config.yaml
num_hidden_layers: 16
hidden_size: 128
num_attention_heads: 4
num_key_value_heads: 4
head_dim: 32
intermediate_size: 320
vocab_size: 1239
hidden_act: "swiglu"
norm: "rmsnorm"
norm_place: "pre"
norm_eps: 1e-05
positions: "rope"
rope_theta: 100000.0
rope_fraction: 1.0
qk_norm: false
attn_scale: 0.177
bias: "none"
tie_word_embeddings: false
parallel_block: false
init: "trunc"
init_std_qkv: 0.0833
init_std_o: 0.0
init_std_up: 0.0833
init_std_down: 0.0
optimizer: "muon_variant"
learning_rate: 0.00365
lr_mult_qkv: 0.7
lr_mult_o: 0.602
lr_mult_down: 1.5
beta1: 0.93
lr_head: 0.00788
max_grad_norm: 1.0
warmup_steps: 200
schedule: "wsd"
decay_fraction: 0.812
decay_shape: "sqrt"
final_lr_fraction: 0.0
batch_tokens: 32768
max_seq_len: 384
doc_mask: true
train_tokens: 166900000
max_steps: 5094
dataset: "wikipedia_en"
Each number is 128 + 32 x the weight over the matrix's rms, rounded and kept within 0 to 255. Layers, rows and columns count from 0. Numbers have three digits each.

# layer 7 MLP down (transposed), 320x128, rms 0.122, rows 143-214, columns 0-63
197202065207139121109160119123100092137142122100134078123174083095117089107118130214151087081086190178149158084134100119153110103076087169181181172189176122109120093106114095149142101143172171
132117133123130156115149128119182081116063126154124143172133095114149115116151096112120105157061174173166159196132161108130123114065157140126144070148131135098142101161094091108082150127052095
098126254134163126121111117129123201152145142105073096090117136109070023088160189129156132160131116124148175054153154148119125126179105169156145095080149133115111156145207126082088123171114125
079163117119122096132068147159058109040119126088129139103184143124148152080104127084135133136092136092099117106156115167059072175121094089132097105129139123139100152082167151090112110159136125
149111102175120160112105097097123162144110088076132091167120119145075163126083117071104132051136174125128172142146154087097154091110154155088167167126123164176102087127181133174089089125122141
153126091113115154144163117125117153086117123182133157108097141185147125138109128124110107078128089113176173118173131116118148164142103115080122153101157117069129146135073126080140109128081161
173167088120135163114118078104110107117087114131109175139183141092106096095179138166035083103153133095101154117108096139096135148173054147156128190146204112126074130161124127101109189154148107
148058121141124127147109123085169167156124128080124111092177126208063122094105174156126159149168111153196110083109144074072082118073089114144170176115090194120154170124137195150107179135130107
180128177068127159147127101089131157110108095061104166125132127092142088126110133087171100124135133098133164154107207108076080082197113133144206140136085136086164136159143115123118096153158072
108137151107094124123102156090158116143104081109090114116047177169162160108108160154116114131150097097129130130102117146132141097119118111126105137088155107079074079104124187156083081180168108
140072162105083086135077183076165173123163124134146189070150171177122142152110128124105178089101103205147093152088115115157145144109096105139125148138116089132080128116133135159157154128140133
168096150070147113165134127114106069149141087131153132147144129159108122148066128105190110031147150161103085164129139135115177140109107158149150118177141190083093157069085085129125145093099161
187208017058080170169118129129117113230157129129107100136091125168136110069077145103053133124107127125129181140095074178077155193141186152102145147157132147117154102124111144125142128078069141
100137112150089145132106124138100128144084149111219155112104127165126184139119146152136121108166125074138087139195059035151164103113105119099146096134170122090094135114156137099168043113176109
081137163138126123131115156091077104098139123137130121079153125128155143154091126135161129122149155120122116124142189089128164137116131124169124083108130105094134145073150109127104142161075111
102144152127122138155122119067118132131083190167142126059071170130097098149136165171120108113092115138105085084116129126191130163111182080147063108140129150085089130154116125101140098092182139
072119126072133132123102110106096155119151124088170116126149198171130158093114185157115094146138135123186131127151129152162105118119175109157156166085132145140148129081099129145158188116071100
111120105104112189128147136151104132127172144125141133095146120070111122132121124097158150138153138181130106067122131142105143140125148113152152057176048149180139185113098094133188159116194136
126222113109127074158145099110123174141137110123124115127150094151120118107125124152111134133104073082163098146079131119109189097165166153126139131123188146113124106038129152108152166149091116
163124094151119096118141097202108073078135133101139110091123201150125142096130054167076172162138119154154147063087148171159121158155083120106166091103053124117085159174145136131120114106111177
107110172106165172105101089114191114136155151122130130160118147077177146157116129138161133136145076073101122147142175090128104129172135166142100188129153145060179147122096116141034107146162133
200119165166158148188111072161152084143092144122125138093082151163138149173142138109066168090118132107121097110129155127134118122092157145183109081125132130180158184106095141141086090103138141
098097160140174124111159196076133111166156145193128130120114125102133146128102190139148151104159175107122152194133124218155128196118131118145106163154148191142138106127112133139125160076111141
126160101141121140132119143109128080100194138102127118153105171192128066176118072155143113156147149109106130139157144089118124083114143110138080085097092065169139109144130060126198166126139145
142190096206129146197122063129207117111139140107144123084183155185158119144126121170142101101128139128162115160139157153124155161140085115084140092096138116179125088203131129068153187169122113
072121059087154153050152111145119032102081109152110183166184081153133147139131168172112131163089089191173127144107110173084122163100139134108159130118200134153189106152111119177127118152146137
118103141179084137100165066083124117092101159108182169112143092186108166108046056192134141110179068106135153185106145166080164074144101117119098142157109151091120121091183121114103147133162118
135129125109102125087072112139168146116113079072128095125182085239137156163155137155140110165170131156157157124157129160127153111137130105114101144134072108180104149109110105118126146131102085
089138146127197124099154062134100177085087175048129153146124136175121118165105125168149175157157050119134159087128123122106092116146150122091075191128110167170168116130162082109104145178171137
107131120095133148122139157120145158151111166151160172137132099143114106160072137083101087160174106163161176130147123136151095143160114146158098133188168089120167099153109166142116069220139119
186155136088165130176068067090155164097127167077143086061128088142123091127136092144135146143158134148132102094099133096143150127107131085113127073148095117064156117135169088062072075158101136
134156083180107131121157092101096171173089121146131158115161136173122113050131135185090072087159110138141157107163142093172133125132130157132087170163155116126099111114158097123132100075140089
129138136131166151109153101172136181123104179161156161140123105135090159139141092147113145074141104121109161192120136171099183119130142096167087125167154134109137113117108119130109125138086130
132153138123136136070141193151105145149115110135114087189166105176112103129132168166144094122148167131152114121137125048160143117151133062128110149128146132116097118115137107068179181166090097
135119079147094107130207120141124064130166188063159095092128129104150074070139101178111119127135152104185133141145141127153112112138108128216156161117155094162141095187096099129154136096150160
166150125111192130147106139102075070134161113159161148141150094139091118116152138148113110122143161189182176098143117113092131148171088195133156069130145153153190105119100144121181125050074067
167104154159102142093138153145143099125134118149121231072083104217149114146150140115076159079119120146154109160140142132161109159086154103150084198122147118141151066053146165123199169132071125
143108093149080141118077155062155133086199098118191111160141126178143093125149091086123153149119130097170151131188118127124138145106073129106167121121125144132079153106071138098104137127098142
169138106141155103159110130180100139141064152086174137131094155121160124088149164144122165123131182161043173112154124189110148066092086146202165113078118108101132124074105107151058156121111091
092098138077136040133049203109137132106142151142091131158138137142141152133108065179096091166150128122164132231110115138108122139121078069110094102138145196173123064157124109080170132208106119
171109121095149087162099161157130181140148157138051137114110137141115184100150115143146154137115170055161109117129132123132116090110080152162155075136108183149164157112116158137138119144151125
177048088159134142169142098140165137097120120125190091141151125085095196169154165120076125154090168170128172110118114111109179088045140186138117115141157076075133128147108138170081182146176119
139106105120129111116170094157131139142099161132121142080085137159118081091168159102144150125087167134124118140092212124142145141113135125119120147022090093130130093083127080038121134099131083
097087165116087103094112152111100096122154111136124114159126116120108118119130127115142153116088086150153132080181142104116147120133144100159088173154159000114160099134117144148121155107135106
111076159156173195143110153144118122108141138070146115154133115126127140131123125120082166124074198191137125098150145093179154138119158139138162186131129133170090137143160146137194174091113124
106091165130055108136131155083077186151117105176104138111108107078113128096100158132100164140179146138167134138117104056129125099150130165159174151115087123152109156179131084162135198123179076
129111140118140140158111151073094165168155167180134134177106160137146157062114133113196091102109140199122078108127164140131184105128115084067063149098067141142125064090124163122173147114135138
135083140122141055129150149097149135109170163093176091170168134150053046141150157120133139045138112107176101095148166139195138104186168096145157143158115205054143168127145150134169139115119145
154162076137097156071150166097108165169091143133162080136101158111108126117126096141055137094150145144083137151124077176095101105121136132123124079113123126111123097113152172153138157152094132
139140124163133146131104172117116102139089071148100122080110129075129100168181119123143116170162116174141145134131100108107126108153061082133115139078083138093171196170110071154148142089135107
108153108132141068174101107147114121051109189165154156156125076085109095125101084126158075124154072106175124161163168072143127182124132152119103131174192058116109087156230140091127121122122160
142123144126072138129173159091151095164128115098119146154150090102105156121187179101132107160140065125089146120069085092051079143176086166109093143132133145105145075103121140151146147134126134
126110160162081175096069108160094127142112131124159145193149122085073154115160121117128093089172113170128126142144111154111070125131144171108134129165121187177180135116116144166142090161079112
139208117134108144124086099166082140120103099161143100091155130123140141154164090147138110121107129087134077148106123118091135130189120145134102104098115097125159138150207169155148128133104095
137196070145153163103170084142156179126088120076085104151152126187177145169097137082113148078171123174112108145163130112148131181111093106186118064134164105177159134124177088130103186157128170
137126141121146138137113128134051099105113108139167149113101153097102160159150096069131114144107199108068075101115126113115088238101194169166124184203078151134159117200175116193098166092147176
072102153084134159154107157138078078136123135087157110097153096113157123180104125115113102077140185154128149162182093135123150123100111087088143129167097097153096122156081109146172117143087104
169089141166166145102096123123167108140079114147122086084105066077205168134106121199231184061111094120094130163059050131106119158148156156201099158139136166132128121091114074101146097123063082
130134103114114117136116078186137156081127142091106160156118164114115126144104205124098161136121123135129090141093055153167111105093102177108153119116101163131114193125075131131130112137126107
138140107123127145081140086163137122128115134118126162064136134085122146124108068145186083106150052113131116110130163125115162182139109078123143145060071145136149168202147128165108119204120155
149167155080146154111140113177163152151098085166091115189136152109144135169192114150043154085127160089130147147109118133067109126133108152149142115142135120091082102086158180163173063130079172
081098081115102111140157195113146130110121125066191119160151073213136062180114152148126140132115192125179165146079122116186052127154157140135137123136099104130210136094132092155139160134171117
145143115163197089200137078129139146164162128120102123147146149109136136115183140083134143126116092103107146133110100147146165125134122200149129167160148143141140147096093140114134065133130174
128135162106148137132145084112121166242183082151129097107115063171149184125151221123118148147104173164151119151141119083086118143144119129117111131099170162166117129149180113179166134109124199
176142125106128099133170147151156152138174125066147139113143135166154111171129108132134118148104142081141181123115155120197162128140123126173134164164141161117189117091164120149108132094128070
141166216177092135126108143099181153123051127168101077105158098139130132136196182109099123128084152081156135141131119189164128102105090157143172153171168125142114187120120109170119104162117121
090140115190119123162140086110199093109178148191146097117123204127147097116164140114115115104139118147114138132174124175172119154084115101147176154154125122113179169112128136125188151151149130
066131135142140102167074153197096147081160138113103141167092082107168144122142112095144161164092118145088109146113167037158187136136094112141178150096106134058133176087086142037104120134078103
171177097185077085108107163123130119122150119149130138132143122105106175153089155076099202090108111118112081093157142168090144220091146088106091149076122113187113114138119184150170095152141115
101120112156132076145133170116086175157181131042123176122099147155114138121129156136179110128110106113083111091181111155111136160171064103230147158180117163172155117123161080131086185155068109
141139137136180128135125109079118108173122127102186106123069131084069129164108146158126151125095127140099088168103160175142136083133076143100160103082129160151149099084121079157130072066064150
129161222136201129154108154101093159122158136162112132112115106073107111100081089109077118093110052139135084115165178061130167080090154136099095138130133219146151167123078156145073108100115153
# layer 7 MLP gate, 320x128, rms 0.0905, rows 144-214, columns 0-63
161157082133157156204127175120115129126141130151126168099156163150145121133095126140133085108144136077115098160111102132116113159156117179164139156056167141133088177098143230118179043119141118
146054138091115103180102108118106110196135107109122158092148130107168029117162205060188133144139128154157167101102102136110128105148175138168149121123175114110093117151087173088090102113130138
127071161164124145127167135115153144146143118086120117123111107142137035159163128173088082121141163078161130162160160131137145119157169183115120135074169140135126113175147137158147095087126114
091128081158076146168144079136162124090188126154114097144082123157128114129090108076165066192156138191140085150098122160151106130146158144104127125124130136141178132161117149180106130101132132
144124184115108108208116165102147135047057163179127069097136098126102133115103138097093088115186142066213235121107102078141149143082169159173075146173143148067142156148088110094090135109101098
140105141176214141136141098136088160155088196093142149107115166088093137111176120138125111111146069132145153105103151108125150155098147161140091106134137159111130132103102176166179089099180202
097193140063111107104127155197125084143136139171164144143098149104177127181140140153161073101121166133050181172084046132144156101143125144106122154121153134124133088127148109134143103116130160
192092166141112094172089119099108124121113081152099150084101128158167045141130138168136109127146121146087098155115169112165081128143169145111123074153185138129176127176089040118162096128147107
086118176063141122128079141159112125108122142080084076119076148099168117064093159146087080149137075152117134156092170183068120110119111152129122123121146121114091065096132145101060136141141083
101113102110150123098088086104041161154126108060155127177156110149157111078177114146092229182152105092129176104119139111054124133131103126125095155093058109148153128154127092115104145144102125
153164174137133079180148086154146103123159107104159140148146127172150140173076134114158104061139118183143170116124123076141126110067077139171167152123098167126095136148153115096104099087142101
165137124054143219153128058079077088138124115139120130121131060107065104071070116097145150104113149190100166111149100176104114125116167146211156147129103130094137082126095114094115131146202152
173071162122137157171149154053163090126142167107131063090178117159146096076100214090172130124151157094135088128107065138125118097046127106053117163124120072076112118137191134117163186130114093
099160153092152115095088105132097096083128126179152133084137089137118135071126056086117128152191131089152099128149197139114154116168131175135167068080154129142117150086109139119101146145086101
058138127169086110109113176162163138176160137143096137207147075130103161111143147113106156114174119053184071125134168189126113087131142098085133119092126140165125181095100157094101092132128090
134178167135118142118107110153115141111089089130129168163073120088163147082133134143070162151111154105130122091119134109184100098111112145112195092128080126096194156163138150096100115165154097
118177130134169107133083108126181155137215086115169127103094146155131118128133115090155111132109090079115133100137133102114059146175151162119100192131103101156094157124163143189132158118107081
110138069161137183067086151176147136155112138093094173110140144149138109107094122081141138141097125123037124149160141128187138135184135170127063113127127117130113169184111158139138074145138128
107164090132145080115165117092144171134112131111110089108137167114081110132119120199124152073118117154110119104097110100143088097127084139186068167168150194131139125159186172105131227083111137
127162095094181052126169129148166130133157110153084101176170175202120118163119107117112157092117181098088147075102082123070125137093113105064109157204167097139093118150098167160170135171099131
159141193177111132192095075142143134177070143113140180112067159149115167183104167149070149107141113106151125136123149138150152171084151177116096105118165107220148188120133128117050119094166158
148114140137175182105133193113122103151148151133101140109067111164119135133173167182096180133178142104117160179146040177131091187154149103056118175156133148146148143143141123159089165098125146
170096096151122098107128189096127121117154120086162074097155154097066083152089150161106094122152121117161108129173098182165083077100141146128162110050141106118096138118134113066090152180131023
138083182080156181118099163143102125120118104136113185073103095070110142128078081079050156203144136106145136157172104145127088050156128155091107112123122102085124175132129110115091066062180102
119101148150109102196121133134129166151148122132147142121106132092107138143151122102150140108156157101082151183153137075135176159127131154162110114118150139137083127150104133099150101050143117
084105090096210085112113112075111141080150123066162132121118092147119158092157111133091129119122082167136101119089128125150130146156133101083093170147152160117119151074163183146146205099113133
148112070148109144059050133116144130091148078079132120130158091192093145127116108089147113178126151125178118127155128119122129193123099133070179122109062055128071161106057135096100153132138095
143133071050166075124140149095089113106116119165073130087061105114123110108115158145120134167102170151137147158192163134141114155196165127125153045132126162155102163056068113120103100101132161
107120151129081070167101067070140121115142171073105128145078147141167124123137149165174142131111107121103157135102149168162144108141117137127155095077149191078128087102169112131128152053097154
111144072117172121167096058148112177125126115130099143190093086158163113109136092157154176107130098112129089123116125055147105100144196151113109135174188173112160096162180150074185147118065123
140079126141108095067081195134123106170136128119123123050119110141201114145046148113111118126126102107063155145102147097141102109086139140106125099109034128092146100157146152022178138068128104
103133113181104129140128132089095113183164154129128106100170135134104089118122102103151118149139104116134131080100113104097149142177086165149130133080167098149133143151135153107085112143154107
111076129125120215192086089051075108132182130100083104103103107090161086119113185114116165079177050146095141147122085195119109167117105142168130139096160134142104117104212075160126150122106136
119086121090153142155107110130111106108063185144117168131098078163134159110126112116167135139125110149125048108100123124119068127056141157071148086155082095105199141114135166051137139102093077
087122097140097155132067106136082074154189111149117077022130089141158075086149149121112089133096097133106163180111105156085117174182090145112144176108175185118109133099088161147068105096174122
133126141106147110116164105170131168140110147156152167099147135094119110133092127098117130134150167107149176125126056136140161109190075087131041185169123110075110116141094148134074108059186145
093093143100122160127102187082117158117175087145160180143114053088110092104122058153081168150087121134174149117095127147125116124162065104118128150163137175096148145104084163099148113085088130
170187149091115114106085142054091145118149123079142080177185116133090055103085157171104134108180131144112092120130123185060133183162113084168109114106137126174100104113164124126122143152128087
105150069129119137119071133102064139080112087104147146186155110080149123146050145148067170211071111114076119075142118158150100164116136140129170151076114140151100087145119136072146086127146112
142173162098126085187128162069142184115107151133172142127132098177124120100084147091186118125144132115112131117124148118139141159083117133169124090089110136175191154131183163090155107152122099
156123165156082089138172079129123112136072183106168112118156145124138145172151084064118092154107187143090138128093133114121144131126123113161078115176089115104207104159138183156087111105128137
214124124124084112150154093172147113133066113159101096078075221138156157110039161087116088092123138112111143144123132167149179118091107159093059132127104164102162087144138096074060133109135115
154149064093111131165161115130113165133125113121145108189199152080178157145092139160162084162082095108116077166107109091147148095163174096117093129096132182199114176140098083151174080105147142
173156115138112056122145115124130143102108103159098106115155183084127167137100111107153033102147062124089143160156127134131116117131067167152108143109119147107146155148101149051115080178131105
114157091127153111127137128154159069150146176144123101138109166140111114198178116115173087105109085106076093167160101115078135117107144125107141122117162185112157182112150142111144116118104178
144115139097160115107107148109175120145134179097114124114160134084130103124164156153190089143064155148119085084082131115121113151122135091071136139147108092203171116144078162137136119087129144
152141142062111123120140127139145142140136088137186113120191177137102076159078140135114136147149105138151141170126098142113157162105078139131072122093114183116079102154127145160101152086117127
100111202112144097166097019148111094124184134089119160130118085119109128151141136065116094152140120132129155164146114093200130162082205155102070138130150086137112124147118057124132142090122173
103156139117168133141155102137101171140180110160116180104154124113103105094153148132121123120165117129172086091156097138105090080139027115147103155098118106086131143121144154154125185135142116
117118128068131094172093130092074124085108104162081105155165070144122049084167133188188090098129076139179112101091143152145102127178173117151085124135119133121097118114180158111166138081122108
152128150078136149165116159132124088171125106185092086113150124111097107101137128139149121151092156094110154109079128141075108112117110150149096114182155112076127083103120118114147157093135190
126151099152174147120094122137143093127088058149084100154077077031099144110135120147138115143152158139097128165131108130111108102133143148121122186149112093141187145139081126152129134102091111
133170097158135112175123132150114095127140105116051139094157112127169135105138124122114108089124131132132196171121138102085146109093107106095188104189096128141088085166106135120112150122119149
175119172117138115095093147092081109134131110120156150102098117122118092130134140169100140184047118121092159137124137158070100059175106114127103148125090112091103136163108111102217086110107150
147093154164178176111108127124092164129109085141117138119055089105108222129139099085074135132128132103161088138096088096148131167144178155159112160167099171104168143166105087117167147152157143
145132141149067138144123083113133118122097111175116135139071135138118150172148147143112159168117138125077100133086107098111112096128099115211126116150126130123181103084126181109152154206212119
135113078133161157134149163129103157111182120105139126122141114122141095128151113130140156145149148152119094139080101160145106115173101134115123141192099155098136131114118051132159116094111111
135074133179194143077158138156105140141106174100092132140161116136044145139190154135149197150104161106147119135141092204121143146095126169119108112169107081119176178084141136169118103115117148
105163126137142137125115134080121094158090157116129098081135143116099124099159168136214133104106157105135096102132135113110110166126173162172172132140107106158085077134079134156184113100120161
159135143130117152095138113130089147100173120099131121161144124147147147071084146108113068164169186142159136109075093188154110096098127155159141129092111110110111187147145150121099143041128126
113202095137108123169204158127148148220119153114168192135160113126111115171150205138148183146070145132156131084086162153140112122184122107120123104100154117124141144105165144130137157127063111
163147183199186156133098108137159141154105148082097120162150130129072122149153097077110099125125109073086130123134114146108119103132105205142162133111119148167092176086132185113166146113166079
105113148079088104103122118119166075119156126126101154109115101140132111092098181128192160146155129157114106130097124128140107117175183165104171109133125074126112067079094072137102114140119171
086107158131135149110152178178176164102096136095157144150086058129114199092145174136113123139120081092135184133035115120138122127073106151134192137125121177120145161125149074135124110079154115
091213134140104093085124155113106133136100138103118156185092133105137081167125133144133138146136163197142122149104184184175122062144147167085136113149078070103065140115114110115137130138085151
151081145073172170145140136122108187125118102085087157173132073114127144142124138185170142165079126066154126157073133097142126130210167123127087135121137128174082137162178156157115105150100134
121136126129137144131110138192124160099112136125059083185099139127070150136074097112141152196110150121097149087161196102171196111121165124165143097126134175084173176122044150096125148088116145
102124175165124117087162094169119121144103083150119122156126115131150088055130146148106086097129148127158128165146178118198124073149138150163135104112118105145096115128105141156125091100120117
145071181132048104153140087074164051081138096149162120150111130118150137066131119142134115117164138126158133195146065152140170110110106150075157122082125150100137140101129164121140139143170098
118161145201138160060122151101153159115116133110121094126110087124119124070123120092108154147188159074138161077145127087090083168126150105123151144156135077093110087146092136115117177139076104
110156114123166083152106126117102130113112122121140111145081167126138086117039110150078131133114109101118084092162119114139100140129115162071087125100101164109157126097173142111130104119113085
# layer 7 MLP up, 320x128, rms 0.088, rows 144-214, columns 0-63
208122106173094117162179083159164156136144119134121121083165159198182114163107134076158121118091083079197148097120121041114137114120082188168109103082173123109109188176132124116137113159130115
094146177118116164100144081131141186130106157119136099131071140102120140129100159117099181139134128080113135109100164108123106134070087208080138125100166080113159074068126143117111067097106077
160119119153082120146191153079158130166148165145112104137098156131126128189108118220099129145130129087131123135130099169163193135146134186119141136096151137087174132155133107142132186113124132
125159152133103097129175135180134133126156159174139193077116151130148130130169145155145134155177093158154142094088078145153117139181110116088123122138170170112152164083148085107135157172202164
109111149116055160149073148132130123083100167169070122154130098127079158138104127212118159104137190140139106166170149067114151166128126064105151096108156166087131154094133165186180108096083132
069129072123163148127144150129119183148126154135224166088118145122109099196106092096119148118099157119164080142061075099127100107136183091186100151115135131167087150070129142168134129142113119
093125077143095109191100110168169113103112062131168118101166154172126144118147119120145134085070154145177080139130094057070148139156123104156225167114162143100185151093144197139115133092061136
191101152111128088179144106139094133130147182104114133089163141149148130127209088140151130117134165132148102110132204140034116161148161155152125100118148115145140189148141095109122149135048097
179120115169078141128145151113152129147142140153139121166127122114143137116107168147106153146168098104087134181096092129141132119138078108110118101068180111111119129108164161158131092169175148
164171114148143215088169102166142122133072159119158112101099119135154161097122086123114085116126142101170085143111184127099134172106133155088111097067108178176150165150135141130096078095105211
101120147142071128106116158140163163101141088140101199148118095138132137204164132113108118182125143149165181120090150147161079071163141111093086142084110083114113190122183084132132104109148096
136167133063112129150154112080112140133137149137163144099081147120142090091062117136180083084087118183131154207135083154140170148151149100084166087084151142152108111122074153131140148127135099
116096153129112141145150156139117099145088148072174120120164112152081171118149099136157176089122147087151094132174107082106140085158070112138106096138221138096147148128097140102221053122132073
211143138132101148097135187136111140138129108146120137132162124101139163127062156185116116108139151150172144094065136160122100134142097161124173171126146134160173130118115116100108163140128139
112137081141097129130149076154163098098091125122140098035099151118212111162121034138130124120162108169076131155113154099164156099149183151174117087132203116155127082082151117130100134133093143
173124124162118125121147112155184126149151142115101121102109112166128131167108090104172148160160143089081150157119131150074138117080097140090144097174148113082114055186165112127131091142186123
145169176164111114147164165135161130093157138123106141105108165082161117097142118130152137165170155078108101101159140120117140135209171132084120171155176150173093078086178163137140103080159069
166122169117131157157132155137144084097104152171163120147112167122069159145168115128145133136078168142174114142168124071107068159158139079103141120148137086143118144180184133144135130102108155
114062171098102097130125104121215159164112120085074116117149094132116169123109139052115080126112063159119136154137084119126133152115161166142087090146177187109112081137112135095162082105153091
141154089168147114131174113182109127112141159136073173116135193170103102067147121114124176101137149080122165083109142096101132176090169172098057122111149107121125100071102132172152132110145096
107135179098109163090130157070102088112124139125170153116180154141067097057137128127152109157115151100134161160076110112144128159115083131071130155104098135090132126128141142108181155167140094
084119156120124068091098076131137105135089152123144101219115115128131089101080116137113103091086121157064114173170183184146154099119080145158199177105112153081139130101174128110114124081155157
128129064174101139137106107137149116114081110062155199127071072138119130159137141165140142086138129156120149180123150074168128129132143123169143117119106102118169183085140081107089098173192049
197099217203136143185071135057149110191131095132109122050111139121182111117133120173106109098132135130100098143171135043185159181141109167111115103098120167133119103157064111119137104131202177
095106104101150135121110154101110097124068071153107200124166082105111146133148155127218136101127094164106147195142139093070086231101116133156200161098170158167142131149088122176186098098181148
095152071164106103136179099156115122060085135107123136137131124192074132093113068124118139147124107168091166191157114127131151133140107124113126123172201120081149140146122050138135094132147115
177125175093140112159116119106110120164094156098156112164153112111131065085170100145095147086098187108133124099134102138168119089132145114170144120128122106140114093157159121096164134070170116
142142156150140127084136084118143151090128155070080172080060118175136118138105127163084145113087124177114098113102132064145061167182255089167105110085152127156110145143108132123108164170119145
111119126074053103142106113028125158041106166124126132108111051111175095114072124105133070187136103107155117128091124130156117164142102123154165099128181101074118097134120161125168109155107169
102090152128142146151166165157075108145147100145105175127132102119097119139125118066111127090128084120159131185143109154091145134124143080168118142096136147154119148116123124166117147103129102
140160125139133086114112150108192106168068147132115134163087188103150103141109127175099092090098211115109110101103109091163121154206093128105113132203125101125119081137111124107142075120146139
146106139125148070173121080074123125139107114192133120151167116136146129140091143109173087120146168113079131084153098091123066102109099166102204113121120138086088112168150145142154080148185123
072117144137138140080104135161118179149156108119088100136181108162032182134143116179170085108184177103134073102116085177097190142101237147148132104149107099084111120117136075142212083049114183
136182131073107140109135160118167139149160161136144107173099165098095109136136146160154095147097085131136126133105161061204142123146093096201175098155129099160123074105151141112122120121145169
087127130140151187110032084116078104099117087144146047108125107101053093135063114145149129151144178143164144155128133124180090169002135182095188115138151083193161131115081181142116094099124144
160140158060128062185181181124125144177110105113147131123143126123168163190165099127120152120111128114159126165124115153095177108147069173147116159072155097146110208153165153161114091081101144
101138093113138093094122129104139179046161108171141083125105129118122148106124069057170121172142132137087108138209146129101131090155117143150124183135107148129163137166091135116092145073150124
155151121156097125110125154098083108097154186071091106144159149096117158142126142126106114130193142173084158128152121220168110150124130142172134137094105083123125156066143084092141171132112104
164089130142105113120168174135134103142158160091135151140043171165149119145152122110156127135115190093188121204072111118143135126100130106108164127107250089174116188135126069097115152137097133
146141100119123172127108099131110096154102126096129162164138089088141135137137078181099180109042149105123137120071161104111137151153168187116086112125142163217061175101129161138143104087118122
111067146145086128153127188119167117132089113143131141149110114112149162131127139149159137154127108074166138138139110102169176141091175168110135114093100120103058160130092117160161198099182174
107131081141110075130111166171089130145084122070124107139169090162097128191176077119102164080074169137140171131114151151062133176111125099108210139074150096129136114139172159114121077143116121
103104109170119083113183151096143161081148136132162123096122101086091089091058077098172156199090106170127120135151152172114110145102176080127103125138101119162153074097073142123129116113140131
109101097141156079076125089147141123120074175128113149098133141168158134076152135139073156129170154058035120168106147144136104130145186120134110121173169138110132068152108161175096144055167115
105086031102121108118070090111100195126139103074130093127123104126136130169166133109139160175127138147131148139111100134124145135114203126127161171122128109159128149079181180149079086139118049
046136213122133100130133132100085120071100097135128111126108140182142106084114130109145123106172188132152121103161119107180137096137063118112156102117131111141095049113158163141107071119162170
082134142123077123119162110088184088121140140130072145171157131195099096151226086117146197127106166165171126100175208092156115117158144134099132127205096111094168148157133163170161113144103138
108033118136081136143131135146159088144118153129102076126119113131141157066110118148114068176122101137122115067144132123107071136154165123138154167163161088130164135161131168119093166155098143
119119128135123107136126094149171121162174125148151159148138161163129141138074111157195132122111118132163125115110201075114102115115179127088117118155137162128156081106110200116129119191093125
069121125077146118175134146135058131110106155143129184138131115132127102075128062138149122128119063135244049165144154124132109159160147159134087105113097142108134183077191116057123212083161146
143138134158083104080171156134155061141110141079143111153146104075154143155159169155117095178203094088143113133087070123119147140147094126109157169101118158156143137079117080125150128180164118
134117197135106154168160123152168133110154126121161095139128127183100143069137126112086144116115131159150103114123087167119138098125115116108090166103165115133188133117170112082070137096121057
122140150154128042100169169140149082112159126111118169113107125142140163131113143138151143133122111141165123106192119090157129179124107112175069135136129116120123162128137104108140114109156158
150170119140143126110105153045113131189111177082096105107127093094174062159143149111110109111126135129077095128148132195097154122150122081196107121093111125197125081090110097135177143155131123
136153133134091129097082108162154170085129156112143165128141155164204183136136189159129120144129086133144147177138144134134181053161077142115097122112190103138095128114113157063142067091137165
099091158115114113127143094125111111133111128126143106103136116079142096104119150051048139133145181118140112124184147108118167067190072119090062155156096126162067165128116145066044094182131058
172165184145181072150090136117144130195067130100096128132104075128179228119124144160151129133128099118114158137105124099086124155060125121178119159185190200075089099058164119167104093110076087
192157192125147091122056144106099108090155096115129143111159148102193092125110130186129122157127122171139111184119089136170117048134130178133115083124099146151100097149124070088166147057115135
141123110138129114138150154080179139128159124136117131141151097173145137122170129095082169109184185130161134081091127121160095057122126123091118111213185129153168124101109153128152133147164118
112206166118160139176139072142108173126123098145112172068133078093103176156104127175143140192139111107173096152168152068154055093147096127146193077066145132115148226150087110138051131120164136
134049139103120093153134153157101116052156120093131158145191113167117119219123127053143181196139145119136160132135169105162142122145106116132099137131102133130150138144143137208137166125202102
164113143109206074168181107125156141133156127197193163098129143141092137159123182087060186128094134067170109131086085161106170133122151156078058164131151141161171099102107119161073121146141164
106108123157156093157086177142099138149108076135095108141099080162107091147127196159046118121112143137119129194115137144107106145135123166155124172121203199115109133220149104098156176105183097
064037156147109155098103059153102077129164105159142132150083105074107167115132192095104120131164092136106117105139073129122142076172150113117118081122080143131114130151131104127122131163130106
138147143121110090132143153153125163157118170112066125110108136174105090156200144166117115149136180100148139155179190129093149150161139158099157089150156127080142110091121155156137134132113123
093091149122170147162123068142141121116107121087129124157194126097167157062125093124185114156124121098097152175132148119144102116200147084094089175118119125176126099135111196138122155132145164
111141121184134142196123079109107089143213162129150128063152090149137094075154109127145085118156106152116101151100111094103197157140121163129131147131114168083135130114176120102170082134113152
115131146178105126144081055148175178171145146139147087120158136158110112128108091105054120076114081100142069112133140128141142122100136141066100165111116152161084146127140133140138103138086143
149158105106133115164116186135111101179184079043131147078113134193133119154123145148133158121113119120050060081154130161139076126133107111172144158121163128140132123203144124168147187124115120
098110128081108071119101116118160126154191132160132119132157137143123092166083125155126099076112153100094114115150141093172158113157115110141120165155127171162174183156119136132173122083152140
117043185142183162197120154116110084114125129045120174126155106091096167179125108075072130175154069153142120114173113117135172169095151104085157063125056080141141215142068094100135134023164087